Each number is 200 + 40 x the weight over the matrix's rms, rounded and kept within 0 to 999. Layers, rows and columns count from 0.

# down: layer 4 MLP down (transposed), 576x192, rms 0.0661, rows 333-378, columns 48-95
# gate: layer 4 MLP gate, 576x192, rms 0.067, rows 334-379, columns 48-95
# up: layer 4 MLP up, 576x192, rms 0.0652, rows 334-379, columns 48-95
down333,214,182,132,210,226,203,180,183,140,168,129,202,167,213,226,202,221,212,186,129,203,164,196,200,216,221,174,254,256,145,184,219,255,226,210,201,204,140,173,206,239,250,174,280,182,217,190,260
gate334,183,121,190,218,169,201,189,215,162,259,196,188,169,179,211,166,316,264,183,253,205,187,230,246,178,211,205,141,268,222,230,219,221,163,267,181,248,183,207,208,205,209,217,263,173,181,219,134
up334,242,263,177,151,228,165,203,207,243,222,190,225,198,191,164,180,174,205,177,215,230,242,162,156,179,187,182,245,60,233,214,190,239,170,208,168,201,164,207,214,215,165,163,120,178,259,209,215
down334,180,228,219,127,186,211,255,219,137,204,221,238,233,272,206,315,118,233,196,320,245,155,155,181,157,163,177,262,170,236,144,259,188,241,221,200,179,199,225,224,207,237,112,226,232,197,222,190
gate335,204,244,211,184,208,209,180,186,150,180,283,225,202,253,224,195,168,228,224,166,248,236,199,224,206,190,205,164,160,154,189,240,169,146,173,159,255,204,221,208,160,189,186,215,234,217,151,207
up335,197,162,181,232,196,165,223,143,131,222,195,188,115,180,223,183,221,137,181,188,125,234,144,153,221,200,122,114,137,282,195,279,195,191,224,178,182,196,206,181,216,164,183,138,166,226,198,214
down335,224,204,230,227,185,247,196,177,198,135,226,207,282,183,148,163,299,176,187,181,273,188,186,213,135,198,219,166,158,203,177,121,188,201,226,221,181,175,222,159,214,195,216,238,146,283,198,196
gate336,115,170,230,199,245,152,133,141,274,201,192,190,194,162,143,198,153,269,152,260,96,234,185,258,231,307,186,221,223,228,163,267,251,220,181,235,234,173,190,205,189,167,220,134,298,247,219,202
up336,205,140,188,221,233,186,238,164,250,208,202,148,185,144,220,250,109,136,224,258,234,156,265,175,247,274,182,203,198,117,171,117,184,189,256,169,120,183,180,249,175,226,208,161,150,145,196,227
down336,154,178,156,215,202,119,139,161,231,183,193,197,243,181,178,191,250,236,171,249,138,156,272,248,160,312,189,163,214,175,164,76,203,217,268,268,188,231,195,210,148,186,207,235,187,164,259,145
gate337,251,198,264,164,121,197,260,153,199,205,209,201,181,227,163,115,289,204,173,220,213,198,285,199,209,211,269,187,180,230,302,255,205,198,242,250,209,168,209,170,223,204,152,209,174,95,179,203
up337,130,175,166,217,199,197,159,179,204,223,164,196,212,209,252,225,196,273,215,273,236,240,207,216,321,225,165,229,175,152,143,303,227,171,218,196,213,202,133,204,190,162,154,203,157,263,186,178
down337,159,230,265,210,238,199,155,203,173,188,180,226,281,180,189,237,145,223,177,199,242,149,186,175,242,226,213,112,198,187,194,278,146,175,152,105,280,254,125,162,214,177,225,253,134,200,145,185
gate338,199,238,166,213,213,249,243,237,174,286,242,118,193,171,245,148,210,146,163,247,261,114,230,203,245,197,204,200,224,217,199,195,169,165,217,213,177,270,185,266,143,214,241,191,150,215,201,223
up338,223,214,302,279,197,133,173,167,187,250,133,193,222,132,146,221,183,206,217,207,178,178,181,150,207,164,266,168,244,171,213,182,139,201,133,146,218,178,170,104,313,171,224,223,230,167,184,222
down338,197,216,124,230,299,170,118,238,163,175,229,247,263,263,160,214,215,190,217,201,214,239,178,193,238,163,223,166,249,210,200,193,291,179,204,148,252,180,164,194,178,176,259,190,172,287,236,233
gate339,157,171,239,220,156,183,163,253,155,216,205,241,216,208,189,212,255,188,217,209,271,209,196,193,195,208,227,172,139,225,152,166,170,226,205,234,190,122,205,268,182,218,221,199,223,210,178,239
up339,192,205,128,151,230,177,179,219,193,246,213,131,163,164,186,161,202,173,188,197,177,234,107,168,204,255,172,166,202,160,149,265,169,231,184,173,267,259,163,145,242,218,193,226,166,172,204,174
down339,205,208,256,206,206,163,175,159,179,277,229,216,144,227,174,133,144,172,177,197,160,166,225,253,189,143,180,193,186,138,201,210,164,219,201,195,210,141,231,152,237,215,194,158,242,229,114,201
gate340,201,169,232,140,277,163,166,252,224,164,149,201,171,157,171,282,227,164,159,205,157,244,292,201,190,199,239,231,170,193,236,245,177,200,269,144,207,221,205,222,206,185,185,189,224,229,194,217
up340,156,143,212,261,225,281,188,219,288,211,166,173,216,183,238,215,216,200,173,183,173,223,266,193,153,160,212,240,215,199,221,223,210,173,221,163,189,183,203,256,197,156,243,218,178,272,173,209
down340,158,231,143,242,191,183,143,180,78,229,185,165,159,235,195,249,194,186,182,105,208,180,173,108,160,151,238,192,177,281,217,169,149,171,236,175,218,250,245,195,198,264,131,254,215,217,208,164
gate341,259,172,180,185,147,222,279,145,206,213,293,149,157,167,150,218,173,214,272,189,240,248,180,204,191,205,221,183,188,150,195,268,158,169,228,214,174,225,253,241,227,181,156,190,245,242,184,208
up341,209,175,229,210,131,212,248,179,172,240,127,201,212,155,135,187,194,186,215,266,222,189,156,160,192,222,234,202,158,205,157,166,238,147,143,240,197,140,211,192,214,243,188,175,223,289,210,233
down341,144,176,208,270,189,258,177,209,153,133,150,251,235,139,149,151,189,262,144,170,164,240,161,161,184,256,59,257,232,190,205,171,197,189,213,205,174,114,172,208,172,188,206,191,213,202,151,215
gate342,212,140,181,176,210,207,192,180,245,220,192,232,154,159,131,238,233,271,210,147,241,249,224,261,191,207,183,205,193,274,236,185,151,176,183,241,136,244,227,249,234,246,208,250,233,196,218,158
up342,198,160,198,197,233,221,238,186,155,181,197,231,235,202,221,139,193,231,160,240,214,213,189,161,211,223,175,220,213,221,223,163,189,204,246,203,163,187,103,279,220,184,229,213,219,172,164,276
down342,180,229,212,173,272,220,323,184,179,138,178,188,189,161,171,242,229,215,193,240,188,234,197,208,192,238,266,187,233,254,169,176,197,320,253,183,112,164,264,232,239,169,179,232,185,183,134,246
gate343,153,147,214,145,161,226,181,232,187,221,256,180,139,203,217,190,184,190,183,221,211,229,253,196,198,186,201,196,175,176,226,219,288,174,222,249,246,178,233,233,185,251,164,309,206,182,176,254
up343,175,234,242,208,213,173,224,213,126,162,266,160,198,227,144,121,238,203,199,176,200,221,202,217,137,209,193,223,212,192,244,213,157,240,148,179,213,214,242,194,192,188,183,214,197,249,207,155
down343,182,101,209,203,192,181,221,215,174,198,230,196,134,198,173,144,221,101,235,226,206,179,119,181,223,209,187,212,232,205,240,215,224,326,260,173,147,142,175,176,192,180,123,228,137,244,252,207
gate344,148,204,226,204,186,90,204,263,222,267,220,139,235,203,140,139,167,156,227,224,203,208,191,198,164,202,245,198,226,117,219,144,180,164,219,174,231,244,184,227,176,272,229,197,221,229,217,188
up344,212,190,240,188,210,210,259,200,228,152,175,246,181,214,203,240,216,187,269,192,216,181,242,126,98,255,198,200,198,203,185,202,160,233,240,256,232,175,158,211,192,214,174,193,205,269,204,203
down344,127,228,236,260,237,188,222,180,147,190,226,255,142,230,272,183,347,195,154,172,197,153,252,243,171,238,241,163,273,211,127,218,158,205,288,257,209,189,148,188,232,164,232,158,232,156,214,216
gate345,121,167,232,188,121,189,174,225,189,184,219,190,224,193,128,177,182,184,236,222,175,195,168,212,308,193,226,211,154,216,196,223,170,225,166,170,153,214,189,248,198,126,134,197,126,162,229,147
up345,228,166,208,224,222,145,225,183,170,154,160,179,201,200,146,193,207,179,191,211,172,224,191,134,205,269,176,197,237,197,252,243,168,213,285,170,165,106,177,201,243,200,163,311,196,188,244,226
down345,241,245,206,210,193,154,196,155,234,198,232,216,225,144,180,237,240,222,325,132,200,131,217,203,234,242,200,202,215,142,192,195,176,276,235,167,178,211,200,215,190,214,234,195,235,210,224,190
gate346,160,155,242,208,214,194,223,221,197,224,257,211,152,289,235,164,271,275,218,300,148,229,189,195,224,157,283,172,139,208,250,193,167,186,188,242,220,182,235,187,179,226,224,178,166,239,236,245
up346,254,185,171,212,124,159,243,163,166,247,130,208,223,244,142,221,133,247,105,195,218,179,248,189,162,160,175,201,192,197,201,143,165,216,135,170,143,179,181,223,224,235,183,182,182,184,161,195
down346,246,164,236,191,206,201,216,197,261,160,250,194,188,101,128,185,129,209,183,171,221,208,273,172,166,127,147,273,129,147,196,183,191,200,207,151,224,195,148,239,200,155,223,111,265,185,158,158
gate347,208,179,145,189,169,187,194,220,266,171,239,247,165,260,153,154,114,193,154,189,172,216,184,191,238,252,274,172,194,185,252,243,194,121,212,138,185,150,217,182,198,168,230,192,253,181,173,168
up347,220,219,229,197,108,263,185,187,178,157,200,272,224,206,224,175,320,244,163,161,209,229,146,236,220,166,161,206,216,196,153,218,174,188,193,219,247,231,208,168,193,235,231,188,117,151,204,275
down347,179,227,202,171,155,125,192,228,165,230,254,125,202,167,171,240,182,223,236,173,100,181,191,162,89,155,186,197,236,253,215,282,224,228,185,222,252,154,156,219,203,211,121,138,192,234,194,262
gate348,244,84,183,208,243,174,175,253,189,254,196,133,196,224,187,185,89,155,251,135,200,222,137,185,202,221,190,209,267,168,215,234,148,208,150,218,190,213,215,155,156,216,117,212,353,199,245,186
up348,157,162,196,211,210,230,248,205,202,203,242,137,195,161,195,175,186,172,181,210,272,177,246,163,163,233,189,145,154,162,200,177,79,169,227,224,90,249,204,204,223,225,137,140,213,276,251,258
down348,208,243,269,206,213,161,226,211,151,246,203,231,193,134,213,141,152,195,211,177,180,228,214,160,213,280,192,187,171,203,190,187,245,140,247,269,138,162,191,107,218,234,161,181,270,182,161,164
gate349,164,214,149,236,266,169,202,229,229,225,222,199,119,206,135,215,239,147,203,226,187,171,220,259,220,189,274,169,203,204,243,262,224,213,182,189,210,213,218,186,172,182,199,195,184,160,291,209
up349,220,201,154,143,185,227,210,230,148,193,204,174,202,190,160,172,178,161,188,183,217,137,196,234,199,186,273,218,225,182,189,225,134,211,247,231,176,167,205,177,243,244,292,173,170,150,222,251
down349,254,210,207,186,147,193,127,227,189,312,130,181,251,224,182,171,305,203,197,158,197,160,165,219,137,148,236,245,220,166,189,188,206,150,162,269,155,239,240,228,182,167,246,154,204,167,208,165
gate350,272,190,186,140,96,195,205,254,168,188,214,269,171,235,147,204,184,164,197,278,111,233,186,190,265,140,282,133,222,186,166,185,218,241,240,185,154,180,212,120,93,190,246,261,236,183,215,239
up350,199,148,232,213,202,241,176,201,207,191,229,208,165,259,184,153,190,208,232,180,131,213,170,217,220,240,182,115,251,245,237,194,113,203,146,243,177,197,196,209,142,220,291,192,186,200,167,201
down350,199,202,236,116,151,202,179,77,188,188,221,172,197,235,120,234,268,181,207,210,192,149,182,185,252,215,253,241,244,136,181,204,269,215,214,206,201,185,232,174,155,124,107,170,234,196,183,287
gate351,262,107,229,171,154,217,153,173,252,161,180,162,234,207,192,174,221,239,161,192,232,200,260,213,245,156,247,162,242,170,198,227,161,231,246,150,247,134,249,168,221,250,176,197,223,178,153,256
up351,218,143,187,176,159,153,134,198,187,162,248,194,282,241,149,238,210,271,164,179,161,269,170,184,182,209,173,227,227,175,224,257,165,194,177,209,155,261,165,246,152,268,205,212,166,144,150,154
down351,251,140,194,185,198,167,252,169,158,151,221,192,208,267,190,184,289,181,215,204,168,226,171,193,190,212,201,249,164,161,207,216,199,181,195,190,130,159,204,216,204,172,206,139,188,140,150,215
gate352,173,138,144,163,185,185,201,235,214,185,261,171,219,212,116,192,210,163,205,166,200,182,232,190,163,182,254,207,187,137,218,164,107,214,180,221,151,219,168,196,270,268,220,211,240,196,209,160
up352,234,201,238,172,193,296,251,212,127,217,236,264,254,240,206,201,231,195,242,248,139,242,170,246,136,139,197,145,205,163,201,202,234,198,142,185,176,204,177,189,284,217,178,203,209,231,148,146
down352,188,148,182,151,160,211,204,193,196,217,223,163,162,135,155,221,207,219,228,139,169,229,183,143,131,83,221,154,187,166,239,164,231,162,214,156,217,176,197,171,180,223,180,217,209,253,235,112
gate353,203,172,157,211,217,240,217,185,215,199,260,237,258,227,276,185,223,194,142,256,199,121,229,118,210,194,237,161,222,199,212,197,154,209,217,223,128,195,158,204,227,195,243,228,249,194,224,224
up353,251,147,196,192,179,162,218,167,228,177,124,207,262,237,159,211,188,159,160,191,115,209,124,233,240,160,196,208,242,201,187,272,249,128,183,163,169,243,175,264,233,171,157,305,155,149,310,223
down353,142,199,193,239,242,193,219,169,185,123,235,127,134,200,242,190,271,219,236,193,242,152,185,180,187,181,182,170,157,293,211,211,166,187,257,208,236,178,242,220,234,188,190,186,267,199,224,224
gate354,222,114,187,214,205,147,128,169,184,180,283,257,151,253,112,269,183,216,210,194,218,248,116,235,266,218,202,74,212,238,243,260,193,179,221,245,181,226,182,210,203,152,162,184,173,160,206,220
up354,232,190,214,194,222,168,242,236,220,138,179,251,215,133,135,236,223,284,141,180,220,91,172,208,219,259,154,207,177,173,202,176,165,152,255,178,190,187,242,187,203,261,161,228,221,186,235,175
down354,195,203,172,257,189,227,184,293,157,206,227,200,287,215,208,306,260,259,170,232,220,217,225,240,189,186,120,119,251,309,206,207,189,158,138,164,254,149,241,194,240,215,220,214,158,255,192,149
gate355,172,179,170,185,178,215,169,257,199,219,217,206,236,241,200,190,200,241,161,209,295,114,207,236,168,182,125,293,235,175,159,174,151,190,195,152,164,164,176,237,241,201,205,201,223,203,136,214
up355,239,122,198,151,167,206,217,202,241,205,153,249,170,161,298,256,165,163,243,139,227,196,248,218,251,207,144,167,169,172,179,155,228,158,172,155,200,157,126,157,191,188,167,233,246,171,241,173
down355,225,205,221,212,197,157,163,181,232,183,252,166,217,202,105,177,222,237,235,240,168,175,262,198,234,211,154,178,153,205,223,263,198,274,153,297,235,251,156,191,179,163,220,205,200,220,208,145
gate356,176,199,238,241,184,248,274,248,207,178,196,257,239,209,218,195,273,145,165,233,202,248,275,163,242,174,154,151,193,260,250,145,161,189,218,199,176,195,188,221,253,210,191,139,147,126,155,206
up356,207,189,310,170,232,227,261,130,224,226,234,208,217,222,236,207,199,190,166,192,194,159,203,264,186,183,143,275,173,226,211,266,217,182,196,226,198,170,277,241,214,213,248,264,194,241,162,113
down356,195,275,159,251,144,188,224,215,219,304,180,190,151,213,288,154,165,223,208,187,157,180,189,200,163,237,165,192,285,241,207,175,184,192,176,200,229,247,258,173,280,197,266,254,153,238,219,203
gate357,173,261,254,221,162,206,164,164,146,174,204,215,211,207,207,205,201,166,316,142,198,185,205,186,202,337,181,184,147,251,184,188,240,239,211,164,258,222,180,303,240,206,212,222,222,196,258,162
up357,221,122,72,178,154,215,196,181,230,168,221,152,198,192,173,197,236,100,305,214,298,260,339,213,234,207,238,251,178,225,255,196,221,201,219,180,176,219,88,227,171,227,196,174,197,174,190,129
down357,198,195,207,185,236,190,164,158,141,202,180,140,184,208,226,185,174,165,186,200,203,176,220,203,202,188,184,188,196,249,228,130,195,241,198,116,224,191,288,213,174,171,184,137,205,193,152,177
gate358,161,167,242,222,206,263,167,136,170,260,103,204,244,142,232,214,257,146,187,237,267,259,233,131,191,137,210,274,225,266,239,184,223,184,279,213,210,219,182,207,213,207,117,271,238,183,211,210
up358,272,222,222,171,185,181,204,223,194,174,215,239,140,173,253,221,251,291,220,243,222,192,179,218,222,226,234,282,186,150,215,232,109,181,184,207,176,278,192,217,276,137,275,201,216,217,232,201
down358,130,201,185,275,231,193,174,214,123,160,209,177,218,199,147,204,185,234,149,217,266,194,195,198,191,146,205,286,218,234,134,173,225,185,189,265,193,199,149,197,167,183,192,197,190,219,251,249
gate359,227,167,136,208,196,198,188,193,174,200,170,191,192,171,241,214,248,203,250,218,232,208,150,253,163,235,202,160,151,227,246,275,251,172,189,213,189,196,181,208,163,182,195,252,239,160,201,164
up359,168,202,172,255,199,196,203,155,100,124,142,234,269,127,178,271,264,235,172,239,180,198,205,191,157,295,211,159,197,221,204,154,202,185,240,241,223,212,165,214,158,201,171,239,201,166,197,196
down359,190,148,219,121,227,229,169,268,176,233,263,241,144,216,184,147,169,181,158,259,220,168,193,248,157,232,212,227,199,240,257,220,160,254,215,114,196,189,206,239,225,225,196,237,205,202,161,128
gate360,213,125,188,170,251,162,252,224,226,126,165,187,159,200,282,162,173,213,196,194,192,214,223,114,192,157,236,221,205,281,135,186,199,254,171,202,220,167,194,241,180,205,199,238,197,173,132,194
up360,195,195,183,154,178,150,165,207,182,203,225,223,155,227,158,229,190,199,226,173,172,164,134,223,226,181,266,183,157,209,201,251,186,227,182,217,252,209,240,171,208,223,111,211,252,196,169,231
down360,191,187,277,192,276,171,165,175,180,218,190,256,247,250,236,253,222,152,250,186,253,144,305,208,205,189,235,138,155,236,220,237,182,168,256,215,131,275,257,221,215,179,110,207,208,148,221,246
gate361,206,182,186,198,157,145,217,150,132,230,225,172,144,224,171,168,259,281,190,261,195,186,233,208,261,205,226,223,160,231,169,208,181,175,292,214,125,291,120,178,202,236,223,180,207,180,116,147
up361,209,232,232,232,190,191,111,192,231,242,151,232,271,209,180,179,129,172,166,253,187,206,176,200,291,135,251,234,282,211,177,249,173,117,191,229,212,101,217,147,137,256,255,209,136,213,191,299
down361,248,230,214,247,116,169,194,193,213,267,216,224,242,239,212,213,241,232,223,132,206,185,239,232,232,154,216,204,251,190,238,205,113,216,196,245,226,216,137,184,164,228,229,199,211,164,184,263
gate362,182,160,231,291,194,217,218,154,237,137,219,252,220,196,157,232,218,249,192,278,250,178,227,201,236,218,217,223,195,221,238,161,271,177,256,237,228,253,222,193,205,139,231,230,174,199,182,206
up362,195,195,141,226,218,276,194,126,215,222,195,175,272,129,88,233,214,124,167,247,203,202,160,158,172,171,197,155,157,200,261,209,172,194,210,247,209,185,188,180,196,240,268,221,213,220,198,232
down362,201,154,210,258,186,140,151,132,235,252,230,135,265,250,142,134,189,238,178,157,192,196,232,198,245,252,199,104,212,199,256,200,204,238,189,240,284,154,182,145,160,272,286,211,162,208,213,190
gate363,272,292,241,205,210,210,161,143,275,186,174,237,220,252,223,216,225,171,210,151,229,220,189,132,220,190,187,143,239,157,194,215,190,226,255,149,172,166,275,215,280,208,199,225,124,195,198,158
up363,180,241,270,185,189,194,234,208,187,267,256,201,214,229,229,202,197,208,187,197,199,177,193,156,157,153,187,210,235,250,244,253,212,153,196,234,210,185,316,177,153,214,190,205,280,215,236,247
down363,179,253,217,218,264,150,162,184,185,122,176,252,157,206,183,266,181,124,130,187,175,219,216,198,276,245,205,187,133,139,189,182,346,198,217,186,213,221,250,185,198,192,155,245,184,252,140,241
gate364,244,142,178,271,145,249,224,209,212,203,145,222,209,212,225,170,161,86,252,132,145,211,159,265,260,228,174,198,183,130,255,211,215,190,190,135,140,194,214,300,187,193,230,238,218,151,182,255
up364,143,227,166,184,133,194,254,254,195,218,155,239,162,153,248,195,189,168,237,170,192,224,255,291,158,175,225,122,260,157,216,204,205,270,229,149,161,199,187,276,203,202,246,124,268,149,226,175
down364,230,220,172,172,202,165,197,162,160,241,206,236,210,247,177,192,248,243,193,136,210,177,199,252,153,218,246,191,177,220,219,239,125,209,145,169,220,225,215,257,235,280,145,112,160,226,192,195
gate365,180,196,232,160,225,174,178,181,164,269,187,217,265,246,263,186,262,175,135,215,133,224,131,274,168,221,181,178,149,183,201,220,174,232,239,224,307,164,180,225,198,295,239,164,256,217,179,188
up365,142,190,180,149,148,235,193,270,199,280,127,293,275,209,216,235,179,156,168,251,251,156,141,217,220,181,205,137,201,228,268,284,192,203,226,180,195,234,287,190,210,230,200,225,204,181,197,150
down365,152,176,306,216,168,254,258,200,174,267,202,250,274,239,216,202,167,228,174,194,227,146,198,194,175,184,155,218,147,263,218,226,224,158,219,222,184,286,149,159,155,240,199,93,213,224,229,209
gate366,220,218,255,178,209,155,190,269,243,158,132,253,193,186,182,175,205,262,216,174,210,216,179,209,227,187,162,154,163,200,78,269,258,244,190,166,191,218,260,191,222,272,119,216,168,152,209,233
up366,178,267,203,248,257,251,256,246,245,207,209,229,179,214,208,185,170,188,206,216,162,225,219,150,109,125,138,233,239,164,178,121,167,211,142,286,163,256,203,169,245,240,163,170,157,143,205,169
down366,229,171,128,184,239,229,170,257,176,162,180,121,192,208,195,137,155,142,206,287,284,252,197,243,246,173,176,249,126,214,237,105,278,241,168,165,239,163,169,173,171,235,216,154,213,149,196,187
gate367,254,217,193,239,230,160,210,183,172,164,181,124,178,131,237,192,200,206,219,198,205,229,284,214,217,205,183,155,262,194,213,167,248,146,227,186,163,164,217,154,224,195,219,238,233,173,139,180
up367,222,255,178,219,122,139,279,178,200,256,216,216,192,151,117,249,180,186,133,158,172,223,171,185,194,78,243,226,161,153,239,193,141,176,187,210,237,245,221,257,201,166,259,159,214,230,198,265
down367,175,271,181,223,190,243,142,144,189,251,230,222,135,194,181,291,198,239,214,237,232,240,156,177,212,134,219,153,199,224,206,189,212,232,160,240,269,154,147,268,221,198,191,255,179,142,266,182
gate368,254,130,286,200,163,237,151,146,180,173,174,268,315,185,161,165,204,242,266,206,225,166,224,163,176,265,183,150,131,199,155,176,262,224,189,237,178,194,172,187,167,196,176,212,213,180,206,228
up368,341,177,174,119,215,159,208,193,253,279,222,172,166,202,160,283,194,185,200,185,211,224,209,239,143,266,166,165,225,202,227,215,182,137,269,165,291,159,278,192,171,199,203,211,213,257,138,114
down368,215,190,170,177,133,240,175,159,161,137,173,196,183,226,186,164,181,209,207,137,217,215,216,201,245,195,211,249,200,145,204,209,219,195,204,251,259,215,225,190,178,281,208,138,188,167,207,233
gate369,231,220,242,216,183,188,233,136,182,227,189,177,195,207,234,212,147,249,212,191,238,185,273,209,190,132,178,138,156,304,250,247,205,242,205,258,179,192,199,209,184,193,219,270,219,233,190,258
up369,238,169,181,210,129,167,174,268,245,188,202,173,171,164,180,230,173,148,232,223,174,199,168,228,155,214,262,194,223,152,266,152,209,196,198,183,184,195,166,197,149,189,199,139,241,197,244,100
down369,269,151,238,229,141,219,217,225,260,203,174,204,185,204,156,153,124,105,159,194,270,245,202,243,189,210,262,204,176,250,130,191,199,204,243,205,208,139,182,253,198,228,215,157,228,215,255,154
gate370,207,221,225,251,185,200,171,211,208,219,209,171,166,134,192,221,204,225,244,251,155,165,195,133,196,230,198,282,195,192,222,200,171,201,213,207,206,227,311,95,292,186,199,141,169,172,219,204
up370,278,196,148,202,153,202,225,200,213,180,234,201,130,188,179,223,185,161,215,204,172,212,159,204,291,146,162,205,246,187,156,255,128,212,223,248,191,227,201,115,148,186,195,186,175,196,236,218
down370,184,165,201,147,304,182,178,162,162,160,142,109,158,182,213,205,314,256,263,218,200,180,208,202,276,200,212,219,209,216,199,186,186,147,237,135,200,203,253,170,216,167,116,180,173,140,121,185
gate371,236,150,207,276,261,251,172,196,249,262,209,246,176,173,189,248,185,199,166,273,216,205,190,149,232,263,151,222,218,195,260,178,226,168,119,161,160,159,130,211,125,211,194,240,176,188,182,166
up371,223,164,200,185,188,236,162,247,135,121,179,230,223,215,216,260,147,235,176,177,256,174,144,197,185,220,228,140,178,254,255,212,210,150,211,225,281,189,174,112,278,242,209,205,263,224,179,107
down371,265,199,161,142,188,152,198,225,173,186,292,173,242,184,210,193,181,152,168,280,218,151,139,231,262,254,258,213,233,160,179,210,159,210,105,223,228,181,172,161,177,155,159,183,234,242,245,164
gate372,219,219,205,209,192,260,211,205,153,171,120,152,91,147,254,304,177,185,271,244,198,187,157,210,193,212,132,198,202,170,139,210,187,184,181,311,172,231,177,222,198,182,257,202,194,161,155,201
up372,216,228,212,226,205,208,188,201,161,190,315,165,120,203,287,182,196,165,168,229,196,189,182,165,153,242,193,205,220,159,189,216,262,186,253,166,185,227,223,291,211,143,186,160,211,176,225,127
down372,200,248,222,198,201,241,137,183,189,281,231,174,216,196,148,173,107,216,162,178,225,194,189,195,214,182,267,174,244,271,183,264,186,196,245,181,198,188,221,182,187,263,113,248,203,234,203,188
gate373,261,200,224,144,167,237,195,233,278,196,128,177,245,261,171,159,211,214,113,209,250,157,189,205,243,198,131,131,196,166,190,230,201,224,162,255,188,177,243,179,199,188,227,231,202,260,209,211
up373,162,210,197,207,197,242,261,240,177,241,161,135,257,161,182,214,155,175,297,255,204,201,197,187,121,271,232,230,284,275,141,217,207,244,189,152,275,210,216,231,191,146,155,243,252,192,204,201
down373,169,184,238,151,276,233,280,234,228,183,168,145,182,214,185,186,150,145,242,189,217,182,214,207,176,221,156,161,233,228,197,228,237,193,205,247,192,175,219,243,205,170,208,172,170,163,134,173
gate374,218,189,126,188,194,208,205,173,201,125,234,240,192,158,207,221,248,272,170,174,149,234,219,257,140,196,202,171,189,143,114,241,229,157,186,187,209,255,178,215,132,236,148,246,187,171,213,186
up374,171,195,231,210,206,203,175,248,276,168,253,188,169,169,213,239,135,220,145,229,160,167,179,189,225,175,152,200,156,202,196,249,246,200,234,250,178,256,204,215,217,217,116,165,241,163,239,224
down374,192,210,175,264,203,202,143,204,235,201,200,283,237,147,208,227,140,186,143,222,182,203,162,235,223,219,207,206,166,201,195,244,214,192,248,180,195,201,191,192,208,180,179,221,160,235,216,251
gate375,246,150,236,160,188,177,176,260,171,307,169,153,81,175,248,211,213,265,294,211,220,236,158,178,166,197,240,247,143,147,186,252,198,202,144,209,206,151,203,187,205,306,257,198,96,276,127,257
up375,232,155,238,121,225,208,192,180,192,223,184,184,184,170,166,205,223,284,201,195,289,217,204,278,127,129,181,182,222,133,163,282,157,209,152,195,191,152,181,197,178,171,227,217,231,201,319,196
down375,247,136,257,214,166,171,193,222,167,269,251,218,188,200,182,132,228,260,170,205,268,163,234,246,174,136,178,185,143,199,139,246,173,317,200,220,199,132,231,177,201,252,249,140,208,267,237,201
gate376,199,203,167,191,178,218,129,157,123,234,203,239,140,199,263,175,246,185,194,187,182,204,157,158,186,197,172,186,228,293,239,254,142,239,173,168,130,235,177,280,253,224,221,219,197,237,234,238
up376,207,172,210,221,185,226,270,184,183,187,202,175,234,237,190,166,231,232,233,166,207,265,118,127,221,233,219,172,191,174,196,336,224,157,218,187,192,162,213,258,254,259,198,125,236,225,218,246
down376,218,253,251,237,259,235,184,238,143,150,292,160,214,175,176,201,181,150,212,166,211,254,138,177,177,155,176,235,182,219,228,240,209,143,224,232,158,117,136,249,203,238,190,183,132,230,287,249
gate377,175,239,210,258,179,163,206,169,280,151,167,181,178,237,217,138,176,209,214,238,181,149,220,226,262,261,171,194,160,204,167,229,206,186,114,230,265,125,179,198,230,179,148,242,238,258,157,303
up377,245,173,225,119,219,242,239,154,209,168,121,234,249,217,214,149,184,283,140,185,177,174,189,177,183,228,176,231,152,218,140,159,213,190,214,290,207,181,233,201,175,251,207,187,242,207,144,263
down377,168,195,176,136,171,205,211,232,184,208,215,152,117,245,222,175,146,189,257,224,148,207,190,206,220,191,125,217,191,126,217,188,285,93,147,196,185,173,176,182,129,234,273,240,219,202,223,188
gate378,155,206,184,195,276,199,207,214,161,238,314,258,172,121,177,229,193,194,186,230,228,211,132,169,209,184,125,252,182,170,207,154,273,205,187,207,233,219,182,222,177,184,199,140,176,204,246,196
up378,143,246,207,120,223,143,181,174,187,185,219,168,183,183,214,204,223,274,197,239,224,254,172,226,172,153,158,229,227,131,173,261,219,168,262,187,250,188,213,159,192,213,239,242,227,157,209,216
down378,148,195,182,207,113,218,184,171,179,176,200,169,247,185,195,160,205,159,211,197,203,142,153,261,174,241,187,160,260,228,168,235,174,164,214,250,131,186,201,215,205,150,180,183,209,213,230,185
gate379,195,181,209,134,196,190,180,153,227,196,192,182,256,225,225,206,179,137,258,183,165,189,153,212,237,170,181,221,196,204,162,206,207,282,211,192,242,139,195,231,157,190,101,180,203,221,179,261
up379,262,198,233,171,123,144,194,169,177,259,239,217,247,254,206,207,203,250,178,221,212,169,282,205,208,196,148,191,194,249,222,268,221,223,182,176,191,231,126,213,199,147,126,203,205,181,159,142